From a checkpoint of a small transformer trained on Wikipedia: 37.4M parameters.
Each number is 500 + 50 x the weight over the matrix's rms, rounded and kept within 0 to 999. Layers, rows and columns count from 0. Numbers have three digits each.

# layer 9 MLP up, 1536x384, rms 0.2, rows 1484-1520, columns 0-191
517547443524436467475527471461514480468506487469505525540428503532503438486494402388548588529580508483513460473524489529493440447562493463413514507437549552512555512467485556520527502379524412462451487510576471552498511475567474460417518531543446446459488562583521461421521404525563472500464520530516564520440451467508553514444515541491498518454481502528465498456470512524501504509516476420472491525493504490550524443496511549425581536532438463483524434501519464541435482388496522526456610468530518479461508463465495471586468534494569482473475455513463555442494472484501492464
589526572578549555537480515460549517426456515432419562500482518480597565494492505459494465592529535525472519503496457472577558501464476549489474484490496500592542463538545465490569475481611478579529549476416474493518540540453495443466583446555553572485545522512518438512474541444481514374539453525500366497530503578551544490517527505450545435422494522599534556460534514547420503497474460522534407548521499581509481432529451530504420584487500482501475505450440472505375511447470480523535514517487558491464512413467505506484451537540550493575484471501571546499454464440409514468
531451388443423581428474514513534595455558475443470485512514504594446438422542526532401484371514565482493459495498551516544465488545504408540510557517542412505538426468463424585497480522512472449432603535510493486548547507530483397455418495485587514552495488520443443558451596509479444418504493478495542438558432532568367444491465552479492491571469633462587533494605402440481544442432563489460535509542587565505485562495558481478422487567504452509535526611550420537437520458410511575557576459497537509466540477438497534505484512480512463545498490516437424480563486506561404496
470450537507563479499454468492504423430524508594513430571476531465542494501487446473537442497595556475542557419525544490501550557432428533581581506595522461561502449476482515497491404495556454405551462404482451508578565539498516484496513459497520523428465555521460516588517480545582503635516417537524471384504620440604535419426456475414455416436530500508443613435439508582430440532558538533462476450501519494460568634583491541501458622455442461482444453430502474544449448498461544518496573604546451593416564467487536461509504452551489482464488526488563510513526502449512564514
480437535402452509490519546475570444554483566486595466396423534509554410504526431474452501538522499443511526441560434553521555526432531458521456531514548494397516447497473555512482519451539520488547477557493551527539423538447435492458459561511508457497479524524495462488412435518459458556424537416542497439523483495488552420453523527516570366426532423536501552479537558521440531512493587543498519524494409567484476520508481518537552597568455518562449459532450545626471509461551437453493421470409565404495533543446460517566514506403490526499556570489526568517467602567419500475
580511554415448531481511532456532534499575513540520494509488511500578426476518549494470551429475486491502505460443544455579462530536557422544440535531512502530437517419500454507493501566547452586429461517609487418553527400522537396422487396513445394491509441451466506501447482469489507524549499481470496534503434519462488415485531507491394493458442481489518568508523490492573550536489528518535502529556511578443490495412470524414453465516581443456539530476578483488496437521407475594429567542468496587496475447473494553439503546588571506516573444460506533548474430413567478484
439572555576476559459496520460582542498440438458509508508483397519494605521442524473532465493523532453487471490574504446454507504524511470509496499462486557493519483530464521507524481412443478494545581560547555526497545497479479506532496412491471440504444494499534548549518400519558509476538519475513538522543450510538542403464519503496475424508491543465498434490442519507481573478516524439502444559571507475555555440533480473445532494469506487556498501490590493406452588438493498575457512578557553407452505510478522481585477549487482484514471574504452512492433556469546522563
488519526504516446436548471413520509517606515431517466421490484505471506437484448535459512492512481626460540442429555485532550558547460520475562502384457523514494417432544548505525528524584497526492507448500464518509439495565451537426484474520467576470540646447479318538455472596432410482509496495466507499438506493540539449500455453527448505393463504485454567511489537550496431553424552478639449533492492554511433517457480418396649481496525386479497456446475564459465471578483502480511474476475451463469459494412544525493388439508420545502523475481533539459424426468526480589
610494566454462535450389495511555568495496567444501545552633503507612588451358598471450515522472530461503419475508554496549511499447522408434419479552461468502562541564453459450524538459499512461500477463450443545557484541527441482388499478511550500534469439549516443419446466525547479542423441519515592539471551435519520461432515375501517409519565474489561430476465461514487499470417430559479471528473525529508487584463528451549407480491509487437440556553498498501510475588513549527414463435503521505512516461559399454445373518460556442512558500404396446511531565521472548462
451532573547524419488472465534536422454477499491473517515560525557521502527529491462475490507430506532540479529422534503549526381489506492498438454503559524548507439457506555523559526512512511443541538459451433530498476461555494428456545503480497541560563462501488450454474573463550470557446458520476471555472472532478531488517416507495449517486539505550427549474505425493539501489529519585506488570470472498539461535509476440486494564455564512597447515567554581569481543499520377422560444443475489592490435506519513535460459532425499351515486386504422586520456476458501541477
510653408484522501413426481525567490515463559519488498549551544541551467545492503536531411479501528504539408428472410482510556523557510531461483437542442518511523502459438525517635483503517469474479545518499425476533548559464551546367578481542546441494393504467511548391385521492375456482525403524562529498510441500464489549554606555450432550507501562448498556490468476457441474500478415470455473532543515447512573376478505604529453536480411538559583497538492475505553560520468469557496521482493468517562515446430580542435599512529552445603505426471454462494516500543478467447
490419540488489509562462465465518550571464457564509486476574523518419458461526533554542508527521497560557502433488448459515477479443490432506455463609524492531496432480520507468463415537477469492442366575569505524518534563460508548508508528421433496526489559489561479503448561425478448515458498519451465512497501473477575604440481415493462556482540495504412477431505505512541450432424470511514503549494525533531492544461492506556548496519520525432551507531524497529507466453521496441531568558518520537489529506514526541528561488564475413441545568504494342454463481500446424451
463519470500536489542389491546544394504387559574496539564538514569457448493426466509480546434542530495536513535534480589515504477509524440529532510507409464489480513475514596632555429524533476577551464518485564443563477500437598511573541481567416590594441464314490461519473472520447477532559611446551494500529477502539463497485530538480594417528535499432544524461401459489487532542490464510489549603453516572467490449547501475470490501413450465418506518455522475460474485546429398525459560490483452494617520516530551511430471559511453405551541386573472509534463600620509408506
539483468430423504498582522484514608480442578462528476474443498445484443582530571621470525479486547523489544534524522538484485511539473496588562498449496541473552417497464564558504551569503443517533583527539543618497546496525455437435541526461534458540558423500520407428582545496489507517485429431547501485532455520513451428498495487460485417452544526566421530503562422474519531583534476478479495507529528454429591501541425581424524544466504573484459406476511514508493542490501407577461474492472349467495492433478498511445411493524557557494460499545442534619457451561442542547
485534527514436489448442574461531481481574568477517546415433541429511417522485419482506571589536468509475481421438453536585440511559535423439453347633493466506430472516498492442515489511494484487513444468501524515437492608413453511610448513585502467470475489485537485529422518497571490532529462437501471495428531539485296470544445448570507400447487421462618447489449524485435547439538462540548552555504538499584509497456418442490378542372453490577516492525524502449468479597581519518409446501511439585548543485459437630508546503463557443561557508562532603490556575428503510507
457616516532479379447489517535479539518577488604372460466504475568476479576526446472534440575540465455537473560583561522488420520553552536528314529437530489489568498494476458472545514483545505514471586448466551507580424520576515484575609506414552390580556528480467425511518509592490420540490460559544591422380489591634550497509553505454562476555577469543532398524526455502553463513433517486517520528468476497499520545466595544500527567472517446440522557388532452535382440477459437492477455597555461482520526552446543566482444492523510515572498406560433556486460534510514549395
545459609402411531569445381507468546486512509428439482510466489463530486500516479477494497439509503504456492426530499549478506506511515649486509515443528578473512438509468601518529454578538504444540502593413568501442452529508484527510449502633432491472543518539522534496554457399505498462492541555550429468457510487549446403442524534486631580500534526431490416445420412446527587568418573520618514495459462504542475474498411541527484473515458508438470545475552595548467447640371504492541524570557478434469487505579511478463538493473523527443507530472556577487512516511558491545
541446512490529544519439387517520551460488452454481499370549506473502513564407473475554461448499528476527424509515485476529577513492463392521439627479467530524577506465529515488543538516441482559516554429410563469510443468428445554492449501396510543440480511518469470483529544585476479484405496438398465469495497559579442594511569575399445399567501474503470424471518544590379364536571564475550479509458555521604384485536556525413588453529503495569436540512487508506532506478491474518486487525466378619575468563481535498599502529470555556524450530509556572474482432462413417454
520487576509502393448520510516432540577521515582548534443453396514536489525528484568504542432536524516518504500468546626504483571563458504475473535456487479488496567477465473479468483502510477562511452518558532557476417481493486531516481506456466490539566494495525490497492447551517469447497461452627504446517468481463561396535489530558513460441486542588549463538547470546463454494512521519574482571474608530485465418555491538534457572482495581587505472488506585522527446486518436525403578517512577494463481506520410522440527472448592548555469598472491482530566557513515487532
456504436457531559483483482428430443498363565523544536543387486480502449481614561484500480514515476479406453488463529574587442479462435417494469601552569483476477540470478451572439466513536416562471502546389488551467469451387483452567536545447450504497480477528503413469590479450542466600522516553419466515566585556566591414520540529489537457520497517508479463506424553486469513443483553411455515514443496566520430505481449503441487467452460431556542387418494411426522386521540547437530506569441512464592565402435520543516523508599534388585347393501540450578395527469510509497
489550491433581486461469480472516410442562514537471526526463469529505475470445418416535486545562458550499537498577477582478545573559485461477579612462580417482513493429484501559476533565574525493545592482440537423543512509502471496439463519609514473674470560503469454519452459527514465454525457537531508473493449534495480414548518490489475462586474444493511493566555495490512491508551533560579479484487559536433531458467461562467498475453522432461473501526444511525561465599482542488505492435482482485506391498458557499460498520432456473536516423476520516521423541506466494518
473469445472461457377427529573483471468624584436420491548494488477497491500492449488553529478527433566457439438416495493444477522493496520462472531447471560462543489478466468487498459552494401418545462512480465452512469494608524519528497492466547487491458556513445538524403422514447436459532510499534561417469462478466507491516441508603493549406457511517414537506485538546524395448533490559450408554500491574517494404585450549506538529525574545528509451539441474532529486501449490469451533459535461480575509435530450552504464449490568529470590440529477549554508452533527533447
459587475450516496456524557569589507531493447512469584435441459574481524466446487476405444561581525460429387525524407385416446482567519457521500494467466430493405508420510505443583459538615421496497484507460506514565484474510454531532491395531454450492571532489462517533654560614573549537500479544517497440543422537526612482625496523571450551468435472523465535524455518580481463531484495533492466463583512615519461472504447537506522501532472510450435436433438526413451490576518444539562493484484561449500502463513534530435418540496477517485505496524517392497452410432474477449
446378474449493494533560486485548504542456364472487514524486588503533527446570576593503496584477538553470457573503480542407595439493465525518519445467512520532547500584539545453541495471513515425536480475573529397538420412435523530419509537511443478544498449514506489509526556575504510389461620485465515522455498508545435534411436477572625486403525455478546452418524493603403532563446501594498503464486580477633481460487625534475595441442533565511505420531496491465500472487557420480517428514565514577390474426586531532529466489450514514615495530559473569446456586452472558463
544513583490566485425492469484529523485500528441441562405502465487518484516524501570454460540556469491475524569588430524520479491516492504464416440519433479509557420547443543535548491495528569477570575521482508525454493574511566494447569564577423495449468486482548569528528605534566475467490509443512419423460521460520459547496534462484498458454499561491499521516516516484456505424487455451552380559466555516536510488557464544433490463426473499512399543454423431541483485530489528454459442535418495521572491463494468504467532513529414479461488515542497563475484491482515365480
454450644475483436557448566559538542459456486520506472494518438474461434467423558412490465473466442497469535546510453496511496528499531499456489420431501350478521602522502529509584342536475569520458436476520460440555381466477486532543517518523546347424504554446487467458547456537546563477422590436468478571534578463427478519420469538522466461478566569543531491569472480437540494462381515479459617456498476421396502435468491513446583478440612482369541488508487435531532488494495478465464382422553499527470508501473545494430481476510499438483495468514462473501493539457538386478
496542583465585505517397471433483492507513515429500556497497410462496452512474490533469522496560469450537497509454481469490489489541488475504575542456435558570522432551433538518512554552452481503554545597485616536559445498435425536524473470441476475465526450551579622605513474472495572477450514538489516423538548476532433476450553561599439488477494460475565561435402601499572562402487410485588459577478514509562444446490496512420461550531466463448491506506487505515555535515386504536591548474501497478461521477586561512452513604456457474558488523582576520535495444518515507566
486428572469503457504403401576496446477527466474524510524510517392502496546441615523407471435504543540485569547597436536429555445453501460449573405503463492448519497443541508542553422471546520487534608557358582471512594520477531504578548472411467561533405468554472483600470491469570499491504447514462438422433464535509462469547453514544457536495499473543489519520472551558592513511484557508535545421498520317492505441500492414497577506491462433475530571506532465506514520469497463490445600454517567486402428402539574491496493512565490460575579547591514522495473590424470489515
482456500510454599432567350454536478536501511494510478481580526454482441513501490525559573447503457529581581430374564524545460412540460463452543494499461456524532400511483545522583569513521536500470446532545393470440514448580480446583444448582451379468515513532425471541445451525527538533438579513542479494479429487457570501420367563527451426540540436504468545525389496501440427508504465453406520501535530463558491529463526545486406429485479517390588498524429424520563526454527465537391549516594483520530488532418529506617495499552427450529475420559529551416414468414565481456
432519517496448522404417492618491555533515514450493493581414531478419516575550434572481390579531557543525365572428499604371419417437485478473533624538545470520672528516554534538509539469528478547515576500547435510511548467455575430450497511531581532570505477559532509488540484415448550510478491467477520384507432540544482567519511441504487501552559466512477534432592496496493404548465452480477466481519491515410476548390490610566487372437567489461560430515459520495511417496472476472424520533459399544461466456469455526563473509479555536569486598505592484484524483491535475521
509455540534491503516480638533511467522524522509510451547573526485462537436499513512566519493484489451406560591480489620624521489466509476573539549527512528602465484421565536534591496592498448591465477502492484493531497497423523515554527493563494521493541541500459470456541508545441572496416428525498495482491521523481434442512521477473534458448525487453571388463494496606491455555398466496570441563458554524560500555624504535540542463490528535561435512588535547549417549466382402549541459467498451531490477470427554481491528575507477492540501481510418432506470495459466552519
510565524565508489441539599462419469564470406498623495613526440569434517480455597583590449441565559544365577469518587501469551450541501529480598543523551418514492457541419448528508547433513435463573467472496499512541394562447501555536467509492460538488516558631414443516491456570432502436563588516488503604529488565483457486548531447470564514440508457479443412496475489490514543570468373489503569459561565481458506465492478465515575488448506469603494469533449517446538533481536477525472404521456522589470505390459461554551504533650526474557561499509436535492459539536504508548
508454500460605445529562504506558574446495415499444532480509442495521499515499525487492434448495553437481523455532437426499452568555531546505465513505512497533517471535540563476489508497515523485583577588478550477527439575511516533540441491519486574442551484486519474530516518449550483497461561459545362474426481494487488495491551473470502487467516497498478459422464542505431502553489422513491474564535470566587523490549483568484418484516536537558485502502421531545441526477586471502428490624533524471492476441522463532609518473500562473494480563533545498500468542513534543428
448545488515464538525552475481529500568520495494515555446507521444487486510498501555576485537534542578423532508461535424557489555512552502541506525521475478467460500422491570441572485458479498464526495480483478528527514469455454463528461451564511525451469544546456503472551541525536411540506494465438531482589426502535419498530556484519576479480503478501426421502568551478516556467463560468493498459455538519642369482517499521420539558524460493542502483559471515447506467503489488503536477526422561483472423489490570468451488499438457543489584527561477510499452518460516551510
449607576508494450538556519501540477481500463424388537560486441476433474453450473542517391450552466483429454486382495430506456464495481601507436494555598498512491522468474529529442438566516564491477452413500459536585450536439526535491425515499495561528404515567531398595487493510469568442353447580522414526488479530488460523490449519478454459537600543524509511423511448484642551583592465492466383411498484421454527570442505497528495518514527478521589551555472509460547560522475485522597525523571536482545455507419544610542514542576551504568504495438522520480486581382502479485
463521507438501515472493494510409461514517500530476437511575521461519522582551446501430537482430475484492415600539501518451481519517559542453482504448506395527493445597576497400431463470428503471544520517532472487587493459498525500496435540473437448497523527549548467526538530503594468448485542485525489395615453478523485531444457479507521456558435512552471576471571410450545477495377460475450443490429522609533517456520527559629478575494474446557460517541599472594564452507513462455465525591476521542505513508498427561521521440487456385537505507475533552472477574507473402477
487487566446577509353456473484543490543445450506426565442564478510554498532574415437575475502426495434480552487566553465487484580524467555445514521510466548526489492500445498573463495583473489626591498499419523563575473459562484556541550562487505503553400523434480523448506491557441541492559589444596413541499546514479441432487605526477530432542474542452540542496499499458557411534564488535573476516520524570490503527373534492451479421506618512616536521564513483501463459582528473508561469542488436569576431541530506461506442518459458462484425387400524468520528541459564396593
# layer 9 MLP down (transposed), 1536x384, rms 0.208, rows 1484-1519, columns 0-191
430507529551557479489495508440476565532416479493442431529575501550446561430434476476462555492484566618462572543500529499489550462479519494496504491487539466492525476541484575545442497516474558486468490578482561519496434524437501557483418465413513543465458449463474414562491557498541473415488514532602531517517577493521514502531417490488506542521510581459418420507483389505450562546489472532577438534485496443498493478456489570464410469558555587454501556544571578417480408540533520458546489491580538557446502494558572424438462430492578560575468381582494509503479408481486504534
507479481564526462488463478473447462489485467505395527495552494517428577574445432401486431531511398466507594504569492528499626622470482619462446456494547491468500546463518522556594484530558446544593473446509470490493556480532515565473493525537490538481501553557407485493493492461516455495593460499427472498374452536446556477499601457462509539385523525513541567489451379502474458467482495567549464435540528459571540521495445519491432504505507504455452569423461463513518513465469412488399554500540462507508568495463465522518553530500464500546514467432466443515471512405513429596
506479534595470510422487533483437473529571540471469498533595445565479463470511478518433496468466447566542511471423567526574394424576576480454509437531440459465525414602438443596475510452431455403512447458521612521465563497542597524427491449530491541537403575565589480371414521527551436472518551534601506406492569395606498580481478447405548581461562434613537441467587558517434554609500425503542536606481511529539571484490547524494498393425564452562480436588484434513404531519532608549547477628523532501434558547487494481593519418436588582428432476512400485434446532498569474582
516492509478500356426489563557503604434503521461485549455523494499491561505490559504521436518604532541483448577465457412547544554526560521553491449443615462432552404563456610540490516565464523568515528462480460461380617540445504513585618493501501408627538460513470485578535398420490441510501477448586502518539525503457469586390516470568544505512460465445511521466447473654458462492582500434573503448551397558415483515478499560552433457537482479518458400502488481425467478641481494542507575478563450485529528595381458528541438480491562516506538442418459481471501497525490568426
497489508495481549407525448503548394499525716480444481461530508553555481480470512419571359532476465502604459373358478465522401521443514450560494503527560521500448521513536602441477460552517570508521577529648526570492528548426478515497536520509505502550541464475525485512463490539433480500436618506454606472512581547593514510541476571485553479479451537422464423528427557534478483453412560557610519478582617482487505446527468469513472558466491471526503455483470479546568510485616462507482464516570493449483441544557582491539504505480510462438522476541471452446567557527413519454
536513493529496482445458533473423541488539552541485565498563549490417445562506560465481454554483539423537503544460517544589534461482476569480453524522494539541572518481458512516499548511517509490411517471478516516514556466528489510542510491525440508456442481523516626575515448402538427530556435522515488477442481550530394452530500466509485533457463391496562588534561551566499496400559506472524437508519481470480501486492503477481511423465579404485544491494563572463450517429468450447404587502349618476504530453533394492534532517512468487502526551585506549525514485510472460462
460490484454540489538443515475437546535484508548564445528500502465457536493483565511420575562480494485603478519471440478524515514440475588529440473517435469516590498528541517542521402452500462436476516634597436514521475551551518479472492539425568594495501472461564541478447522544412435500531510450498504401494547433447482520558436504499572498492498517479530487504504538504384448443455420485427523462472491511486482493506473505473466456505493459466501488469418539503470465486496510433587532530477492522472551563451470523494532483487456531497499534509555502527480532589490478576
516465406437518458514482488431383584510472436559499564419486482473494523498477447527491515538425585511575475592442526438520487547583509482560536475472454494511528522447472537514501521429543499508504520526465551499376536474422507522533475522510511517511584491530553504390483490560477479516505514458563499542398545535549404491511499499453446446509397547546575545518574490412513480544502533551610505488509418487514475408481382487544576498530522464467552523459510477499557425452494442431436571623404528492608515568543520542439506524450562407495463516481576519519493519529496460462
553483619476540552508500517443439554493496497553498512478489507534609490540502462576404445543572535436473470407450514439547548545462561507599489499522517472483625632508506494524553598485424514391598499507487469484515538569532494510403529551442487536449525441464447514503591456428575514486474479552413612466460505526523498417602564455501523478472593373533556505544471439507489506454526407574645565493452503504512484439563534504541456596449489521525528460395526536457475559512427510530554491550529540530433471565465570545637512438500564437547527552497487518488619542436530550401
490532505471336528439442510501501466436506530534421471489533461402574532564524514481414534516491558495515536457458443511538522503548571520526490526453548473483544506526554528482615536489430554529494494512494510473538525570472484508497568460406510512438522415520560514553487480508475501492527448475481522603481514451556466542572502535483463488450537476456512564539484460419513585433494497592483456542544484509506531524453478509404541440533448473476532524462457504548411478446547517544525506448531511479529621456511506496473419474462522552467559563551459420474434462497484506547
447435442545493530537508469514530531592466515480400538521481517465556517399408463546486471533445540461524451494474477488513555523454434540481436492504423491624550547420562538500545466551494563561538442603448495442469537567460551506519644499439537531567506504543527428477490438519474417444524492556635581488507513543620415413422498542473496476463529539478571466422430507469420408508486495556497504467517448585499434489506481490514440483527458547529468452470517460469516431549580532553550531460402449456539569568454441469441544509510571457467524520497477491452481507482488576573
492482523513495467477484548518456476531437479476531467500459516499498483474489555495572580456525502575585491472464510504517506394404432504574466529525538536481403489485565499388444439603503540525488352572493567473435561476453532491518506494437508503509531509563496546488550463438481490472485490484551522571518474492505440497527549465559387578452560489474459526465503507461489492481501489517483446496422520489505405412443529553460511486478558472508507591503462456474473406398497574474487441523505440501530453539500453492625472469411506534501568500503553567532512426490436476497
514493457460506506508580446491531479449546415559544421540486433542512504451488566485495432425572457458478438506547509504538420456509547638472557510546550516513426462524473490586568455497515544407451488430527483525473549594483588449496524497567556530544511509438469362488568445501490446507520566464463466427572422485511495553502460485461505557475478499554433517514531525435446420465399441427578519498389461471383493483481521587468405534522548581523496475420540526525588560511525495436427545478455487546526660423486537475441553586528579516535536483480507481534448509485461541567
552452512463498554498475474502477469516472464530561532566450553494478402557580467450408524450501586418548481507502442555426508489558489578482562459584481508507529477509482499552550520558462559416569555584537562607502552584516588379487489519483540563532659442462418572465464490445440492488509389577393449498487497461579450537489469559483431503568555459521517461574476507450532424509488479519467529639519518533451522481530533584525568456569500503511467511494492487499561429415521481481491540454479441513572570514531429399584452535428506625410588515472550476569425478534484562515
436563519548578531470528525469376532584532450571572517450491542620458436471505519402542524461513621546549480512519518510441423475431571449479494483452414503468518534495629547390442448497525353405502508470476524405436485507436483476535474510485421492367450562459473521549412543461527499490424527506518516420401468547453536508477358501496573472564543494585553505515554581573473527492474543507525446545477547606592464505494542424466515528530420550451451432546487413561518582519632521470487533492590514531542482503535536546455505470502519516478515480469492503508567459468491501447
436576331487588494516521466468553482495426415481407473481541609587526417574421421494588602466501496541497425520470500505467401494480474449480494464445537461509617553492475491537497456554416478538484400572570543545520435449433499484503587500436450593551593470471399551481485524552555560452518514513491476518533466562556518507529652517489602464504437415391381499518430541512543524512520390473483561523522437482466507460532576525556586611596475493552458622575563557511532569484532562484513503467502446547443550555472516526538540570558561516468499463613478378508444538539509577536
512579495473568493492416490519561534529512476422469576505450506506424543476528478517504463560555584551443469406581548444531565468520434564470487433433478587479520496499481467380484449508483440500428448570505514486513574458600415584521397528477452488581527529531523562581454446515492487451434489488523573525437543529568483423599534543525506534512414654501601449489577479558411542439561587593504550523451501427549551604466525495555503458525558558497432450599411443546425428516455446477517529502490505591566494458492505472355512607471515459547466536490486551430493497560580474500
492521497481489524496443461576432559478475466499559474485485554426562592497443578479481505462450497464486545423489533534440577464484557549424482535515507474559423432519539607571513526443478510548471477446423604576503449466539598490405513354539606547455462517547462564477454550484534618482605546427524535558503496535453457447501432521434481622515429458470521442551518479481482608518448436513527378496478496450445441495514508496433604519447491468482435565562645609489427523513493541555510528502518408519540466484431592487483539467512497554598417385492494523437417534461559514507
475506496525453526476497451495526479479561445520523541493529509499446524395455482464505451520530430512469584499425556480426536517549550507583454407403482433567453472473518580464495512413482583535559486560490515563498507564469449511487521538520584505469524537543482494481550494581409503447411513505441526471442507519518529527542554504516412466512562517478517535496512568539451565527490471524479558480458582553472509601424490490545541589449571604490492473470577399397429470466557555575508511518397510427621428529517496501444491486591539548424530458501408449478469473543442419504
544449390585432514502614476490561452557517531531447563586499366544479355489602468618429544423439507447562538540476475536521500491532513515492443520538592555580435392519453534635501340486486457498422410567583470663530501504435556474456544441491551532455487565554524518465489584500526466519395546527441580482476578532573493427494545505483535493551512452551458561457388502434493461522523483495584473389510571517455569516494450483589515495457475536558470411442419484522495418469517488526462542478480466502580436500538441403431572471495448504511424501511522543442493474585466471491
451479485530441439527505464437532473436551550486453489469444482499523542453521471493514503546537479521567466446476484454485422565537411539562550564511533563485463474485435440523520620433485464404502501510527420467521488447484470519438533527522441542421511547497505379479497503457450477466432469530552494494515479503474498529506516487489479564478552451505444511531482516461521466552489504515423481507522518481402490571475522474508551502477514590527512514457569491501459550471545578511486495484430518475586556510564432504520440545433471529502448523523459513517566570469537504513
474470504569526513424468496437516524548578458574531450524422477485487528496491480479409477501472503464470551461526532551459500484543426550497521555578481549457528520481481366577528491496493543496512568555525457496485464545483490560458496467464443467554466507484466509386549586436485491437549547576427530467451518537484497514559459520595548487436574492524522522618497445489460483452502577542511461478425521563488453538483479517504493449503499548598457482529502515556438480431507464571415486563459486439510484448396511500442481513509494471507564500560572478459497483485511440559
441521530434596488506528561559536508574502404563438445486512600528553564445459472440543511686459524543426478517561515476474363547475450510489521441450565430591485583546549541537451478496543496442469491474401432508488488409473575384361586462473557533492541478379539514426525533501479490515523484557583579499540508511530449467545382422574582495418502564459537480464393522460475443575490508508487437494586522496476403438549484472479512443508570491465439562462429458479470487572502522404531438529457528525536564468430456481491464410472481534541492463451557499540495472480579484548
515414468546496578453514508480497536456477475523479478633388480473496540376599520427351485462565582464474534451535431495515525543432558516483495492612596587501530503501421467486526599544481406532576468521606463531553482436444613494558562535535492504534496452492495472474533544474514513637502538445465474491501418497473434396523479457500428454501580437503527551510578483491477524528463540566464428436519459453416541461493582426545492458484477470446533446554368533420416422504588490565487459542471511443397478513540459488548458577533574532461521461455409513601452547531532566492
571471549488568447491466560508551523469467498559516545581495554517532481455478564514560505448441469413557519441444471491449450536569492523447406387508453536508652533504483482545489515534491448542488483477565497604491492479505626534504449501434493457474517409524450474500432476458540530430465514540502558462567497561471453471381461562611496407514469559576502514519404493488494453473488500520470479550551564499526501550496548539469466419551454534514491518498465518425521532520501410585471470510508533525538535549531481521441522522559507453529511453392454442542468496389471445547
428480538553462537468435478532421544517475563527549423464461523540474550625468451572558521460488470596399483503453457470519485519528463532509546516485550465533423533595428576485487459437404490498565483474397565515458498456477493462516430497552480452558417525517538543493434464449507499512537441433564531600542447472597580526535502446551541546481605553531528431468580459518524498456573531591476413517469449598463563493543504471476553577502511553504484482523470549576520512474452555483578466574553420564494491593453539443514538572486481505523558499476457493451468517456511577536
485545544485504560429473520538479470578460469395519459521489458465536476485537527474476544508515512495502489548534515489502504531525390527535419561529482549549523570545456487496503425549475513453483544487526492522434489466505541590566544518521428507450538532516447500584439483561554507543466423442487495521486514594468517541419454468515537514482455453460449458568513440532405567488463466498483534499441527568531552508552603462517464470440463445423509579483505512529526492558440535441489481503475485485519515609554524430469492557525453511520498521487638458422532465542456526563
509485488493556515515542529482502484548475530566548515571492478473534437539525503534532502512476492558477489632537472585521524478494463535478498477469457467514511564472527464487528450548468461448515545467496484510418472468629522511517505470486468470456533467492415533535547500492560467489548446504516536517487513548469439440502469533534542565512451555510507499501484472489513567451470575429467516560544568608507458547518492558515441450518564550418524445481489554513482515513499492395651422444538458543541483539575559494486540416477451530544490525531583541457493520545477575450
488428561506567493475596498513545443468498510545510455439541476581493379503445518474467572528529480579587586495554556486415564509533479495428442543451549438514596508444461538396476486462534474491483546426541494463479614553584501471487503492459417463494517451422518476519482466575454512523440561470530515414417445511472468590442550559479459507565440399505523534508457388508540454463413497503446572437495555541598472566464353518595439535607448469499559440504495475487551450522490531531499539537528514626440486514574444549455521551420565619541410463487505504499489519537499439490
459599537563421538425495524574532450483495556552487523509522504549517606513505487524471399558413521514501537536506473510515483466423490520455549465471542500521541492485565413460519445455461518408454485448451475483449477541532546484510472508571549518579559442562573392554397588477582438515542539463419425457482469549524447505452499468496410501527517538495499371577564483513468537487466574446440577557566520381556554572491546427533527478505503454443538491520508479484413508489550458427414532469466481579515478537482513524507605551450520536448447500499528342372554554458481474505
493495547489545457485534577484547489550456437573429514512472475506614579461530490539534534495481530419472460503520532599527573630564556573607538592572568514605531505600527545439538554552553507577464554455617520506463430519587541506643412472583442540538491411515466510441527525526505585492535435450512432528457596454525584446542594461440361439492477453452520442472469566431506457454511461491465439562445502461501510584563368516545599546525465478447425626474509512496459563524496488399554484495504450389577425325383597564502459488505427513520496584536553523473551482470470475533
508504553621452524528432560542420529613588632419487468462491554443461496496519478490553524504534523503453445458530541449561521470545493479426528529462486452504520545435476538496481510567532475462490454503524455493533461625578516529513435525452441457449576524505433481375550575468545584480523520496511427511491505437568556542532498382550495508493493513484487483598492538416553531552417513553456556552475498447474563474526547563490461433482484550559578537509541509473430473488527433522461443447501670440373512510364479635513481418495375537486468406428562462567549480453482420471
502418556518480606402521537542393554538422501520488528460505544513483527502507555547493475502432518414501480560499509535373513508492485475548512473487464522452531510412381517551511552462498517474509485539570475552499485489448424477447435579507456506505435488545560481423512450521452530551507619479498518431512505473479577516465466454486539559491574460492564431509499428492518483467585475482532439440403528622438488545485487511460499575467448479506492454517523438536480572580466493393476445590567528534467467525421378545466530484545461454473466451484521479472486534499621496514
480466541423568455564464537577410572410458594541449470568485486445538498516473443453467550526506469452562544522541495603491552457420610577495496451479551581568560577602481506492424451525495603581469503506501511586421530537508453523524491564447498505516522443490485569525492520494490427470562410493482476511481547538458520412439558514519509522519512582447527551543490437485493522538453487509512497558513500437500554499532486491545540447465476540536558531462478446461556458545539446468453455569487558519488499593493482460521436509497523484579388399385527413566603596536513427474
420475463484454454459438596509548393488567540434456519530489567511469472510457468489544526496514429385444552555563547460497450474508422513486496480539386492452451569421443572597530446499510465508393488479636432534512449471491430493486424531467530503530473489450427487577498483352461529409557428469439511592535497527577505455480401547440475432490458489531510452472473487461480471463438515461475536495535528402538507458448461487418553476535434537421475472447488562512447480474526503518582562521509464419482530496527499525438499509519519508500494509451551458564505454485562539525
549539607586441482463496490454407543506483549496471445466492488506513561490570408568415456509510423518498462508500533561545440453579473500553447558562504414518534401576560589531446518582490493517560544571473537522495562504494365450388492509421514512475476464480546433576520465544435483426520485509447498420471497380455539543435493527421515446585454410533449526445542388480519500498571505520451379468511444534477447492502548483460459456627389526490449497504502582433568452460496639509378570565459539531539414558463532458560523471564489520592527483488490501480472510471547514553